python train.py --d_mlp=256 --norm="layernorm" --rope_base=73800.0 --rope_fraction=0.5 --bias="none" --init_std_o=0.0 --beta1=0.95 --weight_decay=0.049 --schedule="wsd" --decay_shape="pow" --doc_mask=true --dataset="wikipedia_en"
Each number is 128 + 32 x the weight over the matrix's rms, rounded and kept within 0 to 255. Layers, rows and columns count from 0. Numbers have three digits each.

# up: layer 7 MLP up, 256x64, rms 0.191, rows 11-57, columns 0-63
# down: layer 7 MLP down (transposed), 256x64, rms 0.174, rows 11-56, columns 0-63
up11:176100104135134142161133129119147140142134087121150162154102047089087133141125118056146086135189135091102174189117157100076159150141101120167179076184113111152155116133086131137115132115104067
down11:099092131139181176136128182097136151146091114111118150091176130102089187125162120148062129121103156085141062170093041145151147143105126105128134131152191145108140094141132133112178144088195124
up12:117047103092150107138141074120108098075135131125094153122137119104204141142124109141131121132151119055101108123137120117144130109182150165173106125102194101110124158129140143114095139147175127
down12:076140178084088130102119129157112162155116127137144176078081167133168120118168159127154112104066159126149173122120105052125129069142183095103140096116168100079122135120180148169123140178157141
up13:116139110174116132176201089145069168089141091146124134166076149083127175086137083079166104103125155124147143118067110128091149188131085148154128123161174140093143137129142110151065130146133076
down13:189139105044127139120123171113138162158177119130094144166163113108175068157107139125080185086109156196138133059135112175145146059128205139164127125095098141144089176127145110132120097076065125
up14:152120129106113137129136117124124093118131131104106125141135105143131165146133083135139152138149141096092089138127146156086110130136111122161128113104141135148142104101115109118103129143121127
down14:129123143138105121122144137136135148124126148125114130122126102128137126115131118124107126134139138129136136152117143112111122143122131115118146144138112118135113128135100136145141114137131127
up15:122123101150080119143146141095175149065085094044056165181085133131158147157090145094162157113127144128143118176089169129139191162137156134131103127117186142124154097132087060145107161091097140
down15:143131116076077062128107138105172098080107128106113190138100152115143107105135125223101124127130150170150106084203120066141185166125162132152116145163063104163151112139139139192120107094134117
up16:157138137141141138090200131142114139154145129127116045132105094130093161145124100121140168117112099100104138096100108132138147121157089087169188123123123110121207136160151149085108165112150085
down16:169105068098128126114137136094136088127143167132182145124113090111095074184110113168112163064144155125144145131120136208109125158120158123118170138079118148141081122178155151132136109101096111
up17:109167176070135138104151141167185120125117075086135142168079049162117114107102115133136193133163115049111122202112137126020163136183166153103144102114153179129132125114164144142095141116124141
down17:070128143121128170058134160144128081158154115122156155153124097146165177115129110073149095184126129116157146096122155121144122069128177106124112145079130061119174194140212080126162140122122066
up18:128115134123081163173151065122167148080170180138116131160088102074111150125143108115180164119150131062045086109154137154120114110098138095158195141059158111095086140152124131129106132158156095
down18:140124105174155131102097100148108108166139134143153128147156141148140123000146155143096139081155156212149135120099137159153113101145159155085105112188117100142104072095106113167137071102149096
up19:167093208111125113107148108100101119110142119094135128132149102127171168134140118170133097174216102119131153130160113174103114102114096133145071116108092181070169089087131101162130122069094122
down19:141120165185105131150098101166115135150105178115154141118176159109138173066100146185150100105095140156085166124119111157096115081117123171135116058109131094115128143067116039153142133128147142
up20:154067077132099195201117083136152165122154144124125109159092162127134199118214048077158110093175117125128112082113167162155107061133131131113138125164145148116211058096053128147077144107101120
down20:137203117121201122120095038121135068128136129094134062091090166070168192180072118194121169130129068164215152188109037101147143127064119152116111144134138083199080056120161109151132139150110198
up21:131119097092072111152128167140158141063090175129084146152183075126103135121122117128157174107125082153131116138101141081140109101173171151122123111083166198138100178120063152152117182070111120
down21:144103127123075108167100117120151109162094150119074147146100132138114114106080188106129176148186171161057193090094098115148104136138180151176086125170155133155109145126155061154093124108105176
up22:125079182138093130122181123093104062110132113154122074176140063101137210131143160092137136181130089138156126149124149180070078143120127120186101148136160083088150029100122128131115138083159156
down22:152187109077116118168157107152162030141115094128151154090122118091148129154133031164150150161154100092106112131152116094089116123098089173071154187109152142147107188107080146162105082110173185
up23:159090152150123129123136143138178142106137085119104124133146143088110149186140090089127144138164111125143140117112119122153109158166116153126184091137126175107095127113107080086076189089103118
down23:144128126097130126188128140098167176175075112122069119161130146096139176170078098181122138123167113140113116093168126100126112151140099133105171125145097138107175129105144104095113117106129123
up24:160143128134064190133120130098060092081155131086106124150133106134096145120142147117204196194161115108071101192149151101102154089153140173118104162136107106107128120070073168131091130100135051
down24:111143120101148090097125094149123196148139158243138146117133127109095108075139160091146149111099126163098157151152133150106112100054179135134113088129135110110134131132170136026158109209105144
up25:184056131073113165154145136129136081131113102142059134169182117127168140218130127109139127090155124138110198117115176086134085134134130108126116074165150123157182109122128096056152195126121098
down25:129136116125104095099196132132165124174137176114183133119116146089158184115098155084153105131153129131099120057135145149194136114088069136028083139078198156102144115157165170112138079135127135
up26:108091110093148102181100103128067140121115131057138099138202056129150162113115108143152180101115134113146140138098168163128146142178111149214111123091119120171164121127122122121084166146129139
down26:097156102116102091166000136144118150133133146144136128155127147119146159128101059136110140138050103114125161139146142136134102150090158151113092154129104149143139170126115137166130123123148119
up27:154074178078173135152159050148053083141092092133162167132128162134087180116161063109163107121185144154136106177091126093142197091149065146152147112147164141119138119058134121126105116126080095
down27:116118202125096183119132152081173155174124172119181111128175125117081120103198173159123101149092125185105087112092168090023099087139120122109147105139104140135101171119079036134117157200125124
up28:182108158120158132204127129121112041151103066092109123132205092087083182140110049147145137151191104125132125066154168133104080102138105138141065179152133152097126083094117054113153191144147089
down28:121145098172099128149093198133131110127160138105149127138107108156130113171169054147182150122151137210142062070096153132129195151115108131134107000106084149068064131098105160110158121125184171
up29:200131119135107133190130141173108103096083090139130118161148035069186131220120090054094139086186146134151136145159116128122093142133158127149184136151176152134119053074090112103125144099106092
down29:151143141091105125099112110133132127090081177137190160128092200153085102082127124137181186100108179087094026138146124088123098170185159103127105146145156191112080102163096089114139121179108145
up30:149117158076137107101116112107139142119109079047116164218100156151102126174141092131138134108142138089109134110143135150105147130185144154124169106108124129189154075052120133149075149168161156
down30:137075125118119150178104098164104113155094110135105065122127109170125085106137109072188111124158146115134106104203137138154174111080106128149113102161131161164094173156118100156138152116126163
up31:139064145088179109147110098120107129080107100069130117194161178117087159140149135144127192214130129011110150141130172132134130106119099154156181088085115160170104129129164140054072204157127155
down31:140132129083132126117021124110157092141166090147177147097167097177155074102109086103155211125109147129109137119091093086164133132146132143161131157163114122186190134184090111089118147107120118
up32:120079150120158152120137118140152124056126142060108132146138093101118145097098150126172215137145112097085175127110136157052135104141186131135172107139116122106100083137120085101151116144100148
down32:120122160158189160102139122161130108143138161182158104176139104131088165115131153073096057113153148183151138147108088108147175135094130155115113135063126107094110058141111134097148132139114093
up33:172142149099076153191097121090190051151069114126151103170167140120155142158125135151165113142145105115104116123174157117066103168114114071145111102116102167127131143095098119093092177106164128
down33:111113124139126127126108117115078084161087175144075134082129121125127102101093133069118159141203122197177094127126123156142172125151147102155139090174061142139104123152066162123116128111152179
up34:109138113130144137178211114153155119108139122128139090204117081118118122132088129133179077163148180150116130118133195115073081165132106098139129041145142114095136154091098061101097169133163086
down34:180130113140135162098124133097103068170146160170155082122196160154099167142104173179134105061133159068136084098108092081143103125153132049159172153084113090115164148173133107131150131165119142
up35:105164153175171136112147077134151108084109117161119135184104156153147106158129092086156133100162137127150159137088133178110143145138092170135155114086103124130088125115097111105128126120137155
down35:098084165092111085152119161159075105127155159085135099126119162140111107128146141169093143159132127143129147085159195107114136104129152157138092111127131108143154142107174137121090158161154090
up36:162127060181133140105161123219104162145111128056135083120180120102128148099138058124127191115137151147157098141116165138037122211198159092148162094110119132131124079123072125116116120149186149
down36:102131128167074079142179102146143115139113158167130165142068166133100173131102149072160144163104091139145131157139117082156089067078069122055090073208128175170106159124164130204119072154113157
up37:174104071077124077143157074126070123095140070121104078158117146094188132154134125079112130150190117037140169119081218119132105115196067162196138072061158144197164159146138171074120130151141105
down37:185142117120169104103175153087179091112156094169113171133112123034138159048105200125091028088097154135085070159135095099190115202152142128157106148134161128139105080172181149138129136075161097
up38:138157093153073114131166094122157137139102100051067142117116157114178152173117102111194152146122164094129112149127180111124084149098198104154110121190197117162118075077075163064110103068121124
down38:144146157145092134110117158072201121146180137115125143136097136130148153103177161107112198127044052148128085091076112103177103164131165092092140191113099108090107147151111166220112159124126137
up39:162085169122089171131134166098113101113103098070161147132143132141128154213122137068172167152116105133059117089150172180128082106158101091117121137134122124099133162107144107102124147110174154
down39:123151145151173096141129145176158166094136140170138113107091116131137149145117146097093130106138114077084125102130149134149170094159083055092130175137088161147139189160111147127153065109115125
up40:151176148119168100133138177105102125090127147118131145122131102102118133154134078133123127129129176117127139105065129143125095154166155129131164132115082123108094172104141185113092145089110163
down40:121139131187095112139177122119131140115104127180162092060143123122102070108154147108125157162133122159106125125123153134106101121096160146132127136163057123133097176176125113123162092142120090
up41:193097114136136136098182088148085079132123150172120065138124146063092159150163098142092155167153173089184092087120110135131117140111102095096157095083176187193088108088064088121146197149117152
down41:148098128098160109069064103120099111115176152145128059079088116075092161079152156154122111129154155134172159112157114187122161080140143162147068178132074112155113151175060138145176176155158168
up42:150101185133139141126107124168124140049148118124121105161116173100131174162100133152098093136123176127067107114109201100127076155125129162177134089134191155131172052109109089109097170115140117
down42:125091165166149130144136148106076133118163157170133108125116151108131175203116188155085154092072116169139117129123094097157096128111153204100117124088154120159158022139112101128080077132139073
up43:181127112132172100099130097132125126095120118099147135154127164072096117099116119121165138177171205023167097129129168116123099197124119148120170149082149189099117083055108103152073177180175132
down43:150097115129100133186143176120175053103129133086120122139161085196179100185087085114128151097127114188129196089082140093125165102104075126225097165147132035121145135147090134099144159133105125
up44:116088109075079152131149105182154140109144158154115116111098193125093149136146124107123178128136076090121141135186127119082111135131123127167187121113204120082126091111135080151116133062163138
down44:080189103137173159101088158089133110157119091097155167176134117138075129117147147196121136126129123127123185127089108144108145129165092103169090135154112122106154080125124127136163116068100153
up45:216099155097097121110155107142067081144083115112126083187122187092124139174140137088131096160149191132134108085097133160134046147173100191174159120086139135162143137096121159139117123131101103
down45:149083076116102141060094182104128080146137168129131162161129152096112059150146180140079098155117144142151140107107130176178092115095175165142113108161163140136183113137115145130116106100110041
up46:105112187137163167135168126134070130032103127077143107132135111083131175164143140102202166118115155083091143123158084154080057140116113132134123119097079137166146109163132157146105149160113156
down46:114084165145129126120103158145075056112100080161162094123126170100107156131180143116091160094109131129087151141113184111208143151160099130166176067136090138081141117135122140194145134109140186
up47:139162131066133100157125178122039097075049071107138122165146061095173125166189057081109184159166144109141164161085154136124149131127147144117109167189130173170082072102144176088075127123111193
down47:094207159040168133179099172158170112118138098117160176100146095134170045160106066125107102136145187139107146173163125144255177093093171079048095112115083126143163097149147103107122116079081111
up48:138150108119138134166112120116148090135090103135093176130180130041141161180170137106129084137106101101146076114126101160122116195171169115157164107115132125131082099126159193115112214096148095
down48:136099107154133101155081160154091163208093126176153132141095118125140094110108150062106073117136071088139126141107114192127143176085169123130124159147090145120096116186156137155105160122123115
up49:164061078101156096179163051059135116127093099110107113202160124097149163137129148173148140141129075080159164136130128081090139147126148117136102115154130134138163117142129148153121107121148123
down49:147138159092134137088150211136176171148141166132102109163102080123115070094131133158105142123123096096066102147119134100114132115148075164093157087111122111154114143150154148155191068146149172
up50:149157158081154209121125153142118072051054075111122162170093130163162137159124143098189086128152138090105126145078134122118194108138092174137132148118083140135181091151099108109124161124087092
down50:131126096162184159124167111157174146135158104097104066159077084161178216127174144169115068115147148142145087178154144162118119154144093167145140143099068126053120107132076087090181054110093107
up51:131112155138170120125143062140149153095076094057067148199122134152146128174133129115132163156123091129130077179088138107159160168115104119129172128040129123158119110136123122131084122143093137
down51:122144114100092161120151156154104105138036151112146150105127155093152137172098177142128076150107147152140113101133147120175110155090138093122100141138179113133122118111156081214186082178157118
up52:149146109093096166150116102189140128163146160138091164158089115150106140175208132125159120113124195067091098124155135095095098102093160075135165166146135133155097132074125109074122174109118135
down52:112130107074098128084104146125179149087143130136105136115150166104118061065172132115157119156101119116174169091075079141179145081159182184148138153157119157111106139166119090183140117084108130
up53:182092136072084134164125142192163090124123088039136217127199125131111157181181137097110079125151151098143187091138153110107089101166085110158139136107158164148159139060062027155148173139111077
down53:082084128234167126128082169219107150128087111155098075111129167105161124154145151118194008152139096078144169118127131102152159108185102118080138135177129192143067103114097087124178161101149096
up54:131134133126115153146153113120135101128130134093093135153119133127124157137161116132134143147152127101114113125098135152094131130148149123156146126122150151136134114121121125133099129114133131
down54:127122106129128128147112127122128138132119105132112138125119130126119130132129136130149124127120124131136149137142133127129117131111121131143107129109116116118138129132128145128127122151129133
up55:150094122101115130175190110103196056106098165131082090147133150090146162105095117110200113175147166117154097175123184110121097132116065090165125080157104108069188093161089133138125144078096180
down55:149110133091169098105098065130131189137136126145170184045095138061192204082062108165127126101129210093162127162167131114074148138137132144082103111113102188209127076123111106164146129155145123
up56:118109116179125161129148143113183107152145087139059150205116126053080136177187130101182095102162173128081099122137113138081111080138094139168135169145163129129108099153114148063135148111125129
down56:118132094143144099115133165187093091091113153145131084088081134084111102141169101117111139162146221171126113120206156155129077172139101169125110084084149175114112136078161104096110121131137153
up57:176117148099061170179135147149096047142064171174118161121156111132170164170116122156165133123114129151106064107129096085093081213174120172166118089160133162107112133058111089143107168103140076